python train.py --vocab_size=4096 --positions="rope" --qk_norm=true --bias="all" --init="uniform" --init_std_up=0.0435 --optimizer="ademamix" --doc_mask=false
Each number is 128 + 32 x the weight over its row's rms, rounded and kept within 0 to 255. Layers, rows and columns count from 0. Numbers have three digits each. The size before them is the row's rms in percent of the matrix's.

# up: layer 5 MLP up, 1024x256, rms 0.1, rows 11-63, columns 128-255
# down: layer 5 MLP down (transposed), 1024x256, rms 0.0988, rows 11-62, columns 128-255
up11 090:144078145161176138065099136142146204170061175122137131115123123163103124143140092130066098134130187191125141141169128225089116126122164143140117161083154162130160099084089144093117154162131144141142125169132139153151122110097127122107166138119104140149123097167135139150119121117059173136144151135164112128131173099087144120207122170115113094166071122118111140167127177178143120085144
down11 080:099113156158090118104134107128148146139122152127081091104097134112126105118106104147132117148142081115149013120089137095095106088158167137085134113213124094122152103127140139057118154086144118121140153119108144108113144163165152148106138176114133152143157179096142113124119138092147148183176149107140065128066074185069095118127172170111121116040138157122114137129193075069135142166103
up12 089:175069112080089154092117136145116182143145144116157099134118140119141056125110121122115144151057165157086160096095172187153098158078147105141140142118122193101107182133134134066061131166101108138087126102138175071124096145151135081146116101178140112104117158136165078112064150172148110128191126125144123133148107108119109133130133141158106137076138128135116081156092079095164078162163
down12 089:099131133077149131166181094203117115105100134114080127111125079131091090176079177103166153177077087179168138146119109130140086088059093122107104120169130105120140097138148148133130093141142089126134114126096101147170130159089161157092118180063132125141046146165119148104136145095157143108162223094133090107119111080104094103110160130118165145171145147126111044158143175159143118074150
up13 107:197091159151208084155176071155068177158123144109138170161173192132155104121102130081107144134084122176102209110111154119172144136126095129147138098110137141178102136146129130132098100125120127080118111165108104185092115158157146122054144165152084094152127102144125108123095100148157137136108095134098166167131119128180123124146097132166135175073127179095130052146160087096162127134105
down13 106:042096118116148117134121099112160144113099144055107147082115082134127076052088088126089088109184138133163109112144164131075128162081089173079119098132132118130163160104124090110124109099165143149154123094125071154127086086177125045177165159083141167166138111086155132125141074196152122146188149096125113106164204097109103129165125182100160107123101118161158165179112137142090155141123
up14 102:141164122113112110161168149133129174174169114140113171148145109144106064147147134149083148165103107083153194133162144076125149094056112180099142100153100089153123150161117144101145081110123098173100126082106146151130115150100102116130125104138175146088140151138112128091104137151113159097134198093077136134114122120137122079171066164198150164114047143099100095172141111149146129111159
down14 108:166083127101098158179127111155127125129194142147079137127123140078114136162178133122111125130133147100077116128106111142077199076088096120180111165108157092130152159059110136165115133146085150093137135125138158145122134145100109138156125114161173116116216138128114076127157113157150148075090180147071136166131163130135097149105162120115100104163159128068085124120102087125163124131115
up15 105:131185124169093177163120117119115124105084142160099117145186149123091172146070131087094088112146111123155107107083108168136086161063129133121115065087114102139089143120158112121110097191156154129152142167194103120120146085137124162126109077141137232111120167091124111092157124121104121148183083139077181116139158147125131057147142097091170158130118116108134173087161125123130130084157
down15 100:092136128109136172177102160124141163162155085132127086110073141147177127146162164088187113163151088144091124133078101122152100174111080113199105160105131180136135120120144109126163110078109116136160083155139151127125157121121170165151128164086087090104121240136080142104155159164107149077101104119181125085126124087189118197136108166147091137139100159137143127121109141155147179140166
up16 101:110106169170088188094172125164081112157116131058138100112198127134111131098149118099146173125149184209170141109160095098149145178097143169136095158132126097097140096099129078108141122121151047159094132130157128118097095080149160079138183180165138130120139126125167103093149121187089118152112114117118097105080075160155127064092076088123129168113070205156060117131087122127122109165147
down16 112:146100184161155164075098134169132185094123152140176137153040187154091133165079143169155174163073122123119126137043047095118123114135113127147173119082136071094144111077146209117184156122109108162139136086151122087128088103089110180142145110122133132192136159139130188105157116192109127126117105159143152136121073129082106144066136150136135121160140131104146159082145156098088120104179
up17 104:150147112159158148119147155098190162098163136166093065143187083101119161135116115118177178134114134158096164115131122115073139113087143081170163111136160141139126145124150126133112150158147099076114127147102145091084114116069117150122144168151067125127156138120072101141112162158114163158094130102099172188149094152132133099134086090149094077122124159149108102079093137068077156124133
down17 103:098096166113078088203101130085139149064105092157130146113161104084141152117143120109099126131095167135094084126067115152067156098165158148082145154141137165113157053116183137191150147123104147171126081161099091153094124112096148181095146124103159126134148140097100154119120115153179057124131115107134191137073112126136163128164157149147164105114138148118085091117111177115096072125080
up18 103:141132129123132127165125125116121186096117119081134157161137175097147139166133149155098167124107211083103142148144114100104141125113156165133114159081102175156129120110141184127182132120127123151169151078077164130108044085184066153144162106160099142141115107162151081139131198154074119120142128128117152211106121106107168109101152135149090078122088112149113087122188116116122129168117
down18 099:101112127130114144136209099130215193183109178154148038098133148130154082079117125141134177134109098100119106128105137173067078130160151086092161118181088138125114136109095155146072128140206158137138099127133064180159158170114151084080130204126143093160179122161152145128123110174124150168169137104147151073118152161132120166136144109116126092063183073141073099147120130136071099123079
up19 105:085102102197115184164128162094151157058171107145129115138162165068111166075112168130111139124123119130132136137174112086115183062075171127113175102101131088163119132112194175135098050141103150127142125168174119101113167070142090108071170154161113136091202128174110085135122151131138142158143172111111141153145117232139191130147106115126066127153101128130096127075164138135100083114139
down19 098:148127134105161145122154146157102143202155114164145156114068107144077114030102107138178113147144106079123135163085101077147117124123113136090205174150073180170178030153132156196110155103115142097097166132118127120122140124136154172141136153176148144163125151098084114116104111154109100103138141153142092175172173106108166104151131063122104120151102146124117164160125146069067122155155
up20 092:102192085114093089169171115098023117133081150143114113118127121130127231137130091168123096148104096079132169123114105141140135167115164100172179125143117148184167134160123091098184122193196166144154135076110129106160110061117142135150151102129193119123128121159187111123141117094094184185110181098130163097134164148093102097141141109171144113117125167154119138139110197092138080158138
down20 095:067107110153126124087080152168204127132075115091110101133093167104120124089165142134142166167142126070087069178125155158135114135091073172084091125105142144142122032128125122150105162158072172177136108103092164110152180205134122123141155146134108094127108167117153112174122181105168092151138094106117174158117161063210133146155114090168165115108147149124142110139138125154150146139107
up21 105:125076121121102147177151108184138101103083076094118116104209163120094152130119078099086190130160112117150125165087140157152087101021091119075208128079156144168132113114198119062115158179120118164126151055124209125151099138130141117072126081116150148163162122099107136087155149120163175127114160071060136087111086113152106124075089133090149156171121165162145133097103094087078203122137
down21 122:132073131127103166129141094183120122129126101175183215112110130137125135139131090116179167123158100102110101100147076106170140171097200118127133083098099100162102166150200149133083128110128097130116129085126134106137122099120121138148084083117134204119144150149103112069126122092105142117139100207139098101061103157156135106126138040193122131173136043138136138092108099106134133098140
up22 090:135136148191110166090158138142132113161133117150082171137162161152077115169130177161152081156136136145073113104093144149144118153144127155061120163112138112149121146096131110159126077159117127105160141128069107189147134130120141077116172191138135180156166109191108118090165115180192091084115103137125089152122108071175094139158118132110150103151132097089201111146192157137149127140044
down22 087:111146163088095197189168172125155192101194090114086179182161189129142119156142135178164070123109080194153108073111156098156094142049125120122141149120125130114127148069129093134167163166141096102129178181152135074176130121090089127081133118088090094105109153105119150123146122151129141155115122159185105152113161160126130126163101120151123138157148094132144140087112151138133101116162
up23 095:067143115173147148191178124166108123133123121119123114173136110152111136131121157137109166116145135114131129146117115133115132064106122112113121078071141111134132139090142119100108068161093127173078099121155115104127137169105134110134201131135120183081132172142090126121108162119170161127150059105030158099145185137067145122078078168126106100087150118186078127064112110069068093143131
down23 100:149101179129096106039184133176165094120114164156162143114153083129159159194135099088153110175136166089129167065103121108132143126141190128082142111128097130103111121124135089137167101140114142149117125118076112113122121103144193112104103178127123094139117183102122158119111137105116174131144102078201111135141129137169089126126139109110145118113118098113162133139139160110095092096150
up24 125:123164155194173186190147154177157136092143127104083088142105174172101150120113087114130116176092126120112181157094118105184170112112126098120179082087083078124123126218159116106187148140104131121148127079150115156094155148137150142100141158133143140119169090138099063098189108157110118116166051060120097190184128170123160156092135153153063087152088106133055120089179133128141126081118
down24 089:118109109131123133149150117120137156166145132139102168140098128116118118139115104156127106136110092123126128142142140104102114124108146129117100118175113112139115158114111132126122134099152105132102150169131133133152109112118142192122075103110113115130133128132163081139137132117150117158127094120116110124129113110127128132087146145139121108137114154141113131065147115132139121115114
up25 107:130131127160079140093187126097087107086152168113105163105163151113113108069170128145121162160084111152112092123053098182090112083092087155166145179102108145162113139140122109172148150203194103116098125127074178145122135090155158156143118177071125104110174124181125111094159111170147105150105162124096212162115143136152153125137162123112082168141127133124130085067137077091132048060109
down25 106:143129138169089132152143195179104124098125143127130129138089150148156111197142147083138176061140101167111138108163067063072171127135111143132123129115129160118094062151049164102087067180108095219130128143165136109145162119066155097104130143150123078142132117099075138109153160131132101155125161111089142146167094134094136119088104165067126114167136160197150131037139112205162143149125
up26 112:142142138125117107113139165121074146133116178128095101169138126149154145152101090176101101119095071098102107125153176131140149087099105109151173153087085189142150173177152147094169135115091137096124093134061200091174102078190131049120108165156086168108113131160124152132115079150100132154103140140123187077149106120129143126164110148157079148180074045145113102123181120134100115057156
down26 119:100099130161165100047179121171113131119109119133123070127130130164082159131118110167182114106156133063146091108192163130116116144090204159128078067134069128128125154118146098166064144130153142101115109110062161174142129128131151143115133096132121171118151131155137118149130144120107140130149196081145081124151164163095181125088057123134141154110092128114121110105081077163108141115198
up27 098:123093123109182095127117172167122155107174090151125139130190184121091123130108117093131125145120183124112066069111088152103096112086101116076189099123107180119180158169153104120071105138148106141125167143149176183095097174139172091157151112142111092095146070103131147156154088138137173059114129127148128121143066169033155193157107161143115093149114125122092112107089139098120143134142
down27 096:124140131134103102104130107111127151098114146113141149138115058140111196093134162091130119116095137132125145132111166182087130152189118115140148122096080174111132110127175147193158128097111147165086115131141166108152079096129097152140125088091125130142128118204138182203065139092159162101156069074156100101135120159145115172123106151203147093070139071121130175133114125134107155136157
up28 102:118102158146145143188182145179089147126148115122114123122140177120151105100145085174106133104068139208131155149091083108142095137082106143154136197136130119193196095095192104118168142149160141151206143152109105171082123133078078110099166110101156114115151066156133091095117112138207155089093051179074184087146165082091112098136171105138099101145118119093106124206162128073143122140065
down28 118:094084119145140123125137116107145109148112126112108101067109124125139129109119108158160065142152140142023109147127145110118097124129081124131080187081143151091105166083125157212149139102100176157168137142126112160142149126092108034140161131159132131114176158162099131105087145147161117153084156114131118145142170122143164133163127191143123163122119170164185066141106128122110106110102
up29 099:147202079134124179171066158116078142119147126149144168092151099144116132088079173118087163182102110126127093159112132121087152166085167129182141145039145185101162208113130147146145134133070057174169137072131098132145053082091128066118127139133143106152136159137142168130118070122130189106107079140089079171131116124158071085086129134132107141151100142141158104162164141088080119185155
down29 092:128031117066131109067108184166189127170165124129191070144109151116088155192134139126122149049158175162121132108109117107143137179093151163153141073133136148135161066110104128105169137101088146126111176146157130129123154124097098117100139139165109137127131112133145122130133177144107122140113150151086137111193091122120099125080129180139096140148159153125150116097077146097124138107173
up30 096:130187185173196156120130143121141145119114038139116096159151167175093097116170097180161159188187153101096133158127110080134114138143101141139112147060140145125126124131129109160099147141132099137150139096112155137141093143162119150126117109142097086156170152152144109143175064128159120181122126148148119094064135174070146181123092195125103130066105207130158138107118141104066029097110
down30 099:106168094161147119128087128045127117138068085124173115139177103169107124100139152116076140170171110109083127107145097160147169111148073139186146115121169153128131194090102128169153179115101074128134180117115084168157163142128158100156189150127150127027117135073148120113111108149169104126100107170122105137128114132110150142140137113103091118074214139136128166058175162096118060137160
up31 101:100108113133143123185129116186124096136063125118128118184121129112134123097134058164136124117145135162096153162113100143159147112136110083095122116115167144080130182156153127123200078099100084116146115135065171133090125114122147121130179149156150141217102093130071147153142167111098156130189145147089126122146129139125143222102145155161098122181107118204114093099143080105047096108066
down31 096:143072113131134106108139139128072101155158107170093095080135132157124125111094138123148124078126114100125202115135146076135103122065128163105118107086133152211148134145142108202113115109125147107124075080110187146117101114102123105119127121135088128071137198189143088107092167137073110153130129124167159126198142132096144125124131113173132143134095153155125154142082124118082109134159
up32 113:125168156167180166176172096160104115092107131103075100122149130109108193139119135143081123124149137128139105124128098111151101159064149114152130170123145146072124150153150139103125146122170000177163144070082133064154068128179119120095145115122132169084106156145137119133178141153110120089137103038117101122156166157104110092169187206118168132137111129079137131132125095105092084162081
down32 116:181138143089096112145120124087174077074101106151122097136153098136144129117127136087057089152158144117096169127139101182171171121169132148103131102139120090112130180148096107156207119106150137168147145127152161121108123153087169181142111110132100152100126117165068142095147120130212096107079068168123142164166110113180123159083140121018069136105169101089172127079158134124118194116148
up33 089:133144152091177103113110135138124122088099112064135103184102130093122165163128099132125160173074173139149139153134111191108098198148122104215108167114157134093141152097168106128114057174086099151128075111130165051089151078125126127105097148112146162239050129120097146173119116105131134126121134117129147148149121112097119131152161203105168133118148146139124160122125160160063127116127
down33 086:180152116090103096088129128102094125140161096143098129092107098149121120163135117180102119103137111094130109148107111102120124100085111125064089125109105093134115090183148165167171121101164122155126168145092086135100095119115111155185146100137095141103143156126155114045168144195110133087107103145122108151148116134148140097091160127133073144144132095139187133142080140066169111135127
up34 096:139142069163120166130111115153141130130177129148157130154120123101163109091076118135087169139152153151128143096106144088118118199140147106121102138110132107164125113144113083127098138147150104134101091124124150118114123137088156100077101148131120092099136175156077127068170093128170120136159142140149177154115115108105134141123063159062151099074112208096097105204124208129216093171092
down34 089:147133128123071101155142132143111109144191130188127107090214077140138119149118150104122185125128119112115109153156114154135127080149152117147166172135079097166125151100143193159105130138114136116063102140140130186140172068132114194077115150095099165124117133160099188119136110086120158170115125128100144109127053009161110087160138099128102098144157164147140169109197124111128108173143
up35 111:097138105168155131169124095160130148130081091106086141188111200133091092128166078140084136109079140176121124162125151065165173142169195139141149078137081079125168128111122123136195122164153105166168131132160180127103142136094091168119105109139108111068113209101030147100144160109146111046172159074153153182195147176050168133149139136118130089178130153098142121121146165102167120113078
down35 095:121150106138147119141128091153107145129160098111153152153123143197124147156122136126146128139093113137107132124129085143152149137094073108177158111112114111139145128132139168136141152172114095108060124110123120148119137152163138188189110119121135079165118136116137110131162094128103141157115113092134096133117120142114125132110103132105138138120171116099172115133114098077111148104119
up36 101:106115111138092168150190135182057138164183144085136158136167110149103118095100125146121052120088115123137150070109080199112199137099124119165067128112136166112150115113108164114153087120098019166155115115139123155120095158125136123125155095107120128131113156162087050128094099110135090110174141132104109137186175131144153077157143085146173164082131088168090093143144119153146113134121
down36 099:112181119143099064123191134170131155096109151145117143134100124103152150136145171172164133104129097160120171111133122089135031101153123137098098053151128062106117135147105128163200073146096116103099117165132119081131105102103143127165098079101140155147085170138086114090131149117143079184178103209141101098193106149114097112124107128157082120174122136118164172165128160087100142209231
up37 084:127131131152120137142123119133126130110179142150129111120165162156119117117162130167145170141124136105127138130098125075121111103147180042154157115132041113231166085179154090127108176121215113129147165188120115112135101116124135122095125105097140141185112162134097175162145127041117162128043133159157145116130163140134141072074106159154212128127141133127141131104096163124146121160122
down37 085:130136151142130114137109154114117162067000077150127121103109125094100108157105112115173118109179161163119131133149106125105140143090077154138101182140164124096049147110119075046214176142073145097176121089170103119118138137110109134136147172091172152111132119158141070093120106204129110152164137156139109106135102157115142137149193103153114120151121116122169153071193148146119071115106
up38 089:146142149153097155139107085137159096098135132098116094124126092157096197133091133119096122157078170141075175137101120184096133082137141193162108105125097198101161138161104144128084111134145108118191083074125120065133087151127143125116087141140205126112077137213144137110115049175103128127116152154168085141149145154161135098158179094130111121079152151138116191126115093109151049087152
down38 086:147115164063131134206111098125043098142124162109095104135138114135138066116112145124123072136152116136131089097173093097160111097136102053149168109094166138142129149138109117157159111163130138183091112116180127127142087118159095151151171122116086158149094169109103139211151111042129131092119078173141124144108085072131130165107112105097061100163146115120161178111134108120151126146109
up39 108:165101170145179142137178157135111128153123085159138150117095121125123102154137169082122081120150157102096092145157168132116185136100156116152171152118133127108170149118128151119112084165105056109186095198101128136163103119144169080091147206096126139167123108160159104100090088119093121129124152124106101116093146151093216176186107130128108164141116129065072103120112159117144111107116
down39 110:082120156188132165144120127134079111148073098133130116096084128169083092144104169136166111129180140173115153126162149153145108124149117172127090147150155150108173115147145144139081094115167068137125173054124131140130156187135087176101194129153146053158120115091141153127108068161117109091129163107127155076127141094117159129157123150142099170119156129113129099137094123170187171075134
up40 107:118097194129116138127152103102119189141146050109132148152167138147084116119084098160118097124137124096100190115151123086106126119114138157145098084142112095121150141161123111055104108162102055153192158179155148146154104087133120136078171136130216129143179148096125120190092141143144175157127101120139190169137140172081152125074148141184123075146154100102102108147135142088098094072101
down40 102:119093157155136126148149131153143162135138162118120131183131126091088115150197159089160176156127120135104129162114150103143201144135171105144130118144113114117096168177096163144119119153116180147109111126169048085122108141141072136135086162067109104171138111132113153117165148138077143081144148102100134127183102104162164115133112102138131079146121112098139126131127133102142137129143
up41 093:142131123120153107129068170111117139201115093097136137125091146152101097086091145124102160094112119203117135189137098106140178161134187144093166186186112187166111159131156075116153148152149181187088142145106129122113111080101124107150159134115105071150163120137129110184108133108110151136133086111123086174089153135098171121218083091117120070140128171088086136136092196124151147156125
down41 087:133114109158089062106149120124125174143190121156108146110103158175149127135104144177101105046121095085086144117167155142116139146131130137150142142128068133225106159106131190090104104083172164108166136117126142138161103169117141046227165127138139148101115104144184139116140141113171138160118133167101180122099136218106114154137085108183065081158078144086105157123171092125131170132133
up42 112:172153131164102070093152052158098158120150089096132137165146098101057192056066111175127130092118123143172151097135108085135109189065117119122195065163147136121120115097124121124166124155096077171106104093126145137085132050142049132137140109135141117152175074154155103128149137156129120146131094093123106140140117111147143120115067091161122105115092183169070108069147100109132091133149
down42 142:138151130122175115146116106099142140122141201088121183138068121143141107156119102154131107142087115175145164107068122130163118124148085083168179117159190163127156091094106074169160156107134124166106083154114156141132142137109074169148141125189124118123060124071108102172074099150102144074075115111154101180139199117157132127113118097113074121179149118125095122074155152114090137131185
up43 099:184073128138158162166136113123082097113118074096110118112137099123121089097140132121124158082060133157168142193108144113164138136166072119112117169148132104156113149158132072099100114192120150175121128157173136143109132140166146132089112104178129137146218160148094121178076083141149124202105110077113100092129081118133074124092044103146131062130118137140108122121111153085165153113104
down43 093:095120146104095115112091107114127214106164148127104149110138153122082110157135163155094139165201138158079126099142127155146124177143170061096123130109065123076118127098190109144138080144159092139081172128133132142122114088175200152091097078161172166184043114145147172087143151105095124149142151147126132167088133127155133141195152158113112090114077139153073142129176141116103108152139
up44 108:056155162142138207144102165121113156145132123089125156104104122137034104079162169124107156133127122125162159161142144043164137104138088105148126112138136134084120143170096125147155117148160107180133100108158119119058083134098117119126191167118145156200147141134077129132131098091126095162147102088120122067090095072077139084158131117113139107107094099144076119081165073056149084121088
down44 109:148087137136157074156147143145126101162119189142104161130041157113182147159176150146149135129120132105178175124116209122127163072098146174057110170166118105131130173162116127155122127134162135124103086146152181081118159168138141071109160112097199135180135121121169118125155141099130123123128150098212110129111066130108079168141160070131117133158117119176155118085146123098181152114106
up45 109:115128122172158112088094144138113119063136070044134139146150110112124138131132111059122119176124100114087117135139104169114169145109138098130135105088123129154098146139113164110106135169129139145165119066205130112110108112129115111176150136157172091101085143199136110183105088123095134094110073100132163124124049086142131134144197127163108106115125178097083068118125120169166101172097
down45 115:082129139100132131122129117131108130160080106114112157142125119212132072125151101169166166119135114151124190131153107099085120127086088148082048111173094111169165126152114100122121147182095179111112135186100123144145161123129117140092067117083131155127127086131120150136129168162125148147124133155197138115166158150180076092111119119149084110161041101180166117098164099124114185117121
up46 096:086090069133175091135166120180151125207126075085144116157149142089120113147160122160119168113123189167112097110117084112145165151091209134149105084044098094157104119124127132164136083121127130139134105165093145125123145076152090138079102092110165125072078166167113109102154104132131109072092123071122130149139085139130154107136143183224133123078108137162157131151137222120142176092116
down46 094:114113138130075191216084104139128095165135168070141122119081117123164152119083146106100127088125140114102134163133141117101035078064101116128160123054110111133140108123125123165100144155109109152100158126176115162097110110086144119097157147121134143095188143119110097121093127126118078172178134122137124118130107088158132187166097170179087129191095136136162146124095163147160151155118
up47 100:136117090119078130107118171106120128216128045214162055071141193125089123139142072091169111193122114108137147111131103156138128093122100069161122130079144147178095136145162171103146124170126126199084123144175152109146125129127115150077103175165139129082120113146077110139139131197095133148144154095056156095138132118080150148137144066088097093130182106184127096090121131127105122117106
down47 097:140107129076115113101162107078128051173094139143123115132164127152133112086115109175097120108178141110099124147178112133121060112142120154146091164176173100144131155139142144081108081144134180180140087158122181160165085119137195144070124126112103146122173159094077114174126160148126104110111104113151068045180170108139094115148141148113134134101109163099165115056119135077109121149157
up48 101:101109129128102166100128174122097128108072089136117112107132151134151115086142116112097128144145164087115148181192211053142097086106131125139168145166094162144145101105110124124112116105144156148081131105128084115112120067116125136116108144132122180161174158109131136144158139084069117132081106017093095207224149194188162175095109177142084155171080143074085087150127128095103179096104
down48 097:120112101146138146078166131121105132089101174116141111086129101112122202082138135113193145133127104154096186121091143171120113178130158094130102134102087168082120109118124102164162117099100048089140143097086130079083130133158175092199153095132090090206120116126119193114150097104145115145117133091199131121183166094078148116101181134121118124104114067133130205089116163056161110151131
up49 095:098143157168104103109152180157130159100119109150123098138136129122105140133150106148120140178102142167121143138092093122100107084122101107210144131192042081164137052178168125087092134121158111104129075146157160125152098196119206122096113181143141154110107089195090135180095055133101131095108110103156124126108141095138116103138155158150117102127150178127125154161170181081111129124092
down49 095:197122157088147132161133127102082215133124120148124122109055151069124140094087172129137120077170099107133116152116068128132102176118082122172072135096173173120195179164092077158158156138114084131140129136063173116133134128058104111156176121082109140139106152082134055159113150123161114145133134152137121177154124099129106083124110125044163145178177138136087116126154169108115108132187
up50 097:129105128156118157143142145143134133202125136099159200103138103108129134142116146090078196131153141139037160106130093161122090124105080117106144111159170107111111113107114101064054146122130110075100158098114164134105106114062156136105157098176077135106173109098090064138118139142146154100209124104133164123137146090104106127140113106107108221210101204149122091119105169119136124120120
down50 093:116123113116120105117067187127103116084110126134116128082133117063097090125166143133154195149130145114114123123178106165159165115109163076171091055154053143124103139156161119138137152116103169119183145114108117163153105099087115186122066090057120130125105095079073109071183131131115104087118161132168151185102087132142114115159128192170128182109137140148067114094105107056189214113117
up51 102:075075108102161128155198133208077125151114143135165163215153125125143147148084137198083147134196138150139127164181162079109173161109165119125123146110092123134146109074121149066117133141179080120066097134109167116124100100178127084088086170118114113103133182101161118165140145132158105097147141070106177135159122077157149126112080154161061138110127087115065110152121116112133066164145
down51 109:095187079055103103154148129121194135106089130111157089132122149153120128132101079131093087129171122128111144187165079125113127184130127163100127099137154164137073146147103150137082167080128105172097157141125135126152116133131100098159095153091121157130135108100155117099085119123158173095124159115118168103167166127138151094119158125131123062132066162121139152163131067115111120139146
up52 104:097130080118112157067176148155089071110094112081081129122136131183135097133059082102128136103127096136114238154093119128137096072128141121160192146117144173088124117133071120116129120131148144146138107157170139136108103124110145126058149136082084093144116146152094120133183066158145143150135166047134155136152064150117158160161105143137103130084095125180086105172125164122165104134127
down52 117:140140134141106148147169149151080165180124147137108131121156150166113098024132075112159144084143090120173137170164173098059069076118213100106120138122104182136182119124135104081152146112111135135144173097157117096139159102131095133213102162059106145164145145148137133154115104135153184147114159096137164147093150139144103135120111135129171108110147194134123170157163073120152093129077
up53 102:059094125103098100148157097103122179109122132086138089222154124102126157131082124117114088175113109165128146141117149108172191150058118118159189117133102147063164127136138133145152161181109087070098112148133097139152117090167125115147113175126074102107185160137125086184148150123054138065166121130150101200130149145065151128139150142119089084193137127191060088154145100138084089125125
down53 092:143106198147149175141201143172133123098081123142078078114103152098149117158157127113116120108096117115173162109079117128077127110117115154202076126150119134153159092105164165102133088113114135124119165129103117097157119173059075207098079087097118151137107173125139099140115136140147170113067106148136158117151125093136121111133136139143088212110121097085063124127152128125210072147158
up54 094:168115160166072150105137134120144126139074112163115150151170221139088154150133113127125092134071132106140180134123152128168141118076143101146114086138184090107161080124170143134143140173133107118159098102174142117100098122194085132149157177143187110141202109164095081150084147077127114103136100130123129058148137200121165143078056128149085150167091109115086115099130128107141121116108
down54 094:155128175086140101113148128128129136124094196124173136122115150135138196109121107163113181197158111123142146128124094152129148169154094161058106210127121100168112161137145121146140109142077080087042074129036160117146118185109107095094138111122105106123171127124136164116151132108128121120163141112134152107097112116110082117161230145120169168124203140044092133124090170108129141130079
up55 110:068186108118144124151091147140162143137126159090115113126169136103089122126183135115121153139127148121102151091064110135136132154090088080129146136155149114190096115123097130080073114133160111089119115049148080109126139126083135065139138112139130158130218092176057127112107085168106124106159144156130092145145076158056090152156101188089114137135168142080081076111129134156163154098098
down55 107:156113112027145112134147064062206136112176098166178154076135163163147140053123142111111161208087153155132058164130102122148130124113179135126163120129112101118136135105172140126105170179084121112144113129196151067144110150135176214128051166132146140098174144103178119083115137083125115125134099125097157101181145115101099046144119157134168107085143145131186134119104148087140144111151
up56 095:146117123140100127109139058167116146069165176091161123145142157088153113185071106147158115104117137152187125149075100143128179144161157093105150162141174147171161170145139079161143110126131105109030096153152141125099126104165147132144147104093153070099105095132155107158066094209119157117175165148139130127137106142159123143108104146069125169117120140205150073155025163109111111119142
down56 097:153088113192148132118131132105133119180154134101077129119092143133071123096163082166121184167149079163056158142156076125092142163125152137108106128107110149101129082112149113149145164138123087182163100121095147074116090193130144175098148158139132154161120129131079113092166119118138154174097141125154145110134172170128142124166069070142096097108075140098074117062093209132138040094111
up57 110:110161119146107163065173167146119164171105098132154145142160116165130152082137137130095183153112196093100101098151122087112141102125152161122108134117160039113112163109162104121141178090120132151128125085119118134106072099100030087124162139120147159174150119121119055120152160113081171063184091133119104095111092142136098161078142084081119068115121138123129155131177164107050145156111
down57 117:162121185141107096112081135127169076156113127122108169092131098101192181134150099176141137093124082133141168152121125167122164087181132104157123094145135166140145136143212105133135117169162115120103132113167163144149110103136111195133082143095166149175011156142078210111133143109114194128153140095067058143085141113077152073128083148135070142087112172168108151133116117142116135174155
up58 115:125169092175101182107139152107116131108124134105116121174140113151127162122113082135114116163054104163118133161084114156186127106131087129168188136140115097140182141060131062119180108140140086153153145179162095084164122145103132113096131164119084138170160152132078143181089106171061129110116126094104105185144128146074179158113064116138114102121101166168080118102150080089150117064109
down58 102:126085180082138114144132119151177138141133109140094149145158133096170114194151134099158114105151114138116122107093132162149145125098137073105144127165128123113147127133132155109160159112108118120150126149123155141104072129122111207138098124133120133145101128132146141119152143149130175183122108134144146136149149126112082142139092084123094111141147168158093153131117164159103161107153
up59 104:168142112148138166104096179143141114127128123092101116179142173185102094128165092150083155098078162177158115123165084138155166119059168095144172138105099132169144112097142110113149143098116095134122081099141137138130133061131096095123201136073153133133116139131098170166118160134132097165155136082058138105143153213075183063117168174078068045108072144100139139111114118111108141092084
down59 106:108148132127158138083148130060108165088089141157151115170112106114139149136156137164105139130084091115126077144114165093111127132180170151148107148169156135135053114138130095116145098125148076118092151171106159172146121190128088102110054177151091104153065156179152198142181122131102177207124117095052152127169120103143094162183081130136101089177100163110094224131087155127118103150138
up60 086:158122147120158178095140151176118158119156132123062176128158156123116164119132050136149129156111101134180158093125155122076161128088106167095157132186131079090161119138123130148166095146170089173070126131152083060094143130103152137033114180127112103130126150181192109114159099130116116110120147116060135075121056143119100130092132166057084102123159083112190128091103147082172116079143
down60 091:092162136145123080177107126100168049164157116103131111104125056167191106122162171110119107137132118083133103100170134125090110180105127139169081095163174162134151150095116089136133119124128138143117151164066137163120119142136089175175146157152124121035109105093131163178090157190147166138148126139111117209130060161147126073134102125138146186105100099204172096079165163157086132106085
up61 087:098105191127138178126142122128098117182089061143067103134156172147099091123128080139146100126127125111170118207127134136049123128111076106145108154129162157151123130141136105153208150182186111162106140120110095102118110088083136101084129143127126105173121172200103140115144136147157161156115106139131085078214082181131133045171093132136177154123109133139125173119187126072174166116153
down61 088:134139129081103102214124078121137177187138153096139156093053174142156157096115131133085122153125094060112125152106135166099121118165083163157133137134101100160131217093126107160155114099124123159107109113107168167128127156108124120158201161204119108089089128111128133111171123191151107114081131115095080144113059128153090155199154213126115131159170084131096117131075068155120134125131
up62 106:092110170169102178111129081128102119082115145182119110119194132108164169057165148125100127115152098102158125164133068133108155138078166095129115120119137091078106138116077129122074097174123067195163135111133096092136110093183146134135108195134132119148105098138146147142075115092133119097105121088131129150104090185136182112135128114117096162173110085144133114104110065141141152179109
down62 109:116093144069120142172117107149095168183135194106184133115118160118107113121187105188094159152133133149209135122100140124137100107118151085147113123104139139132085086117153181190157117130141136193102105112090097118120128115088164123073154106128160141172107144123027092164177150140152181100188131120100141148178111052127140127121172119153132148107111143000069175138161156122143144129130
up63 115:114105124135222092111118137121108148159118113103099188140177148177076140124145084190100145154118119168162181128191082069116146077137099191073126107083153101110132119125127111080119049138097126131102133105137100114144143118153137125126128131129165154187096121194074098114158110136172098117112075057112133146179090168123149137126150151095154129115116130085112059148128113124125095082086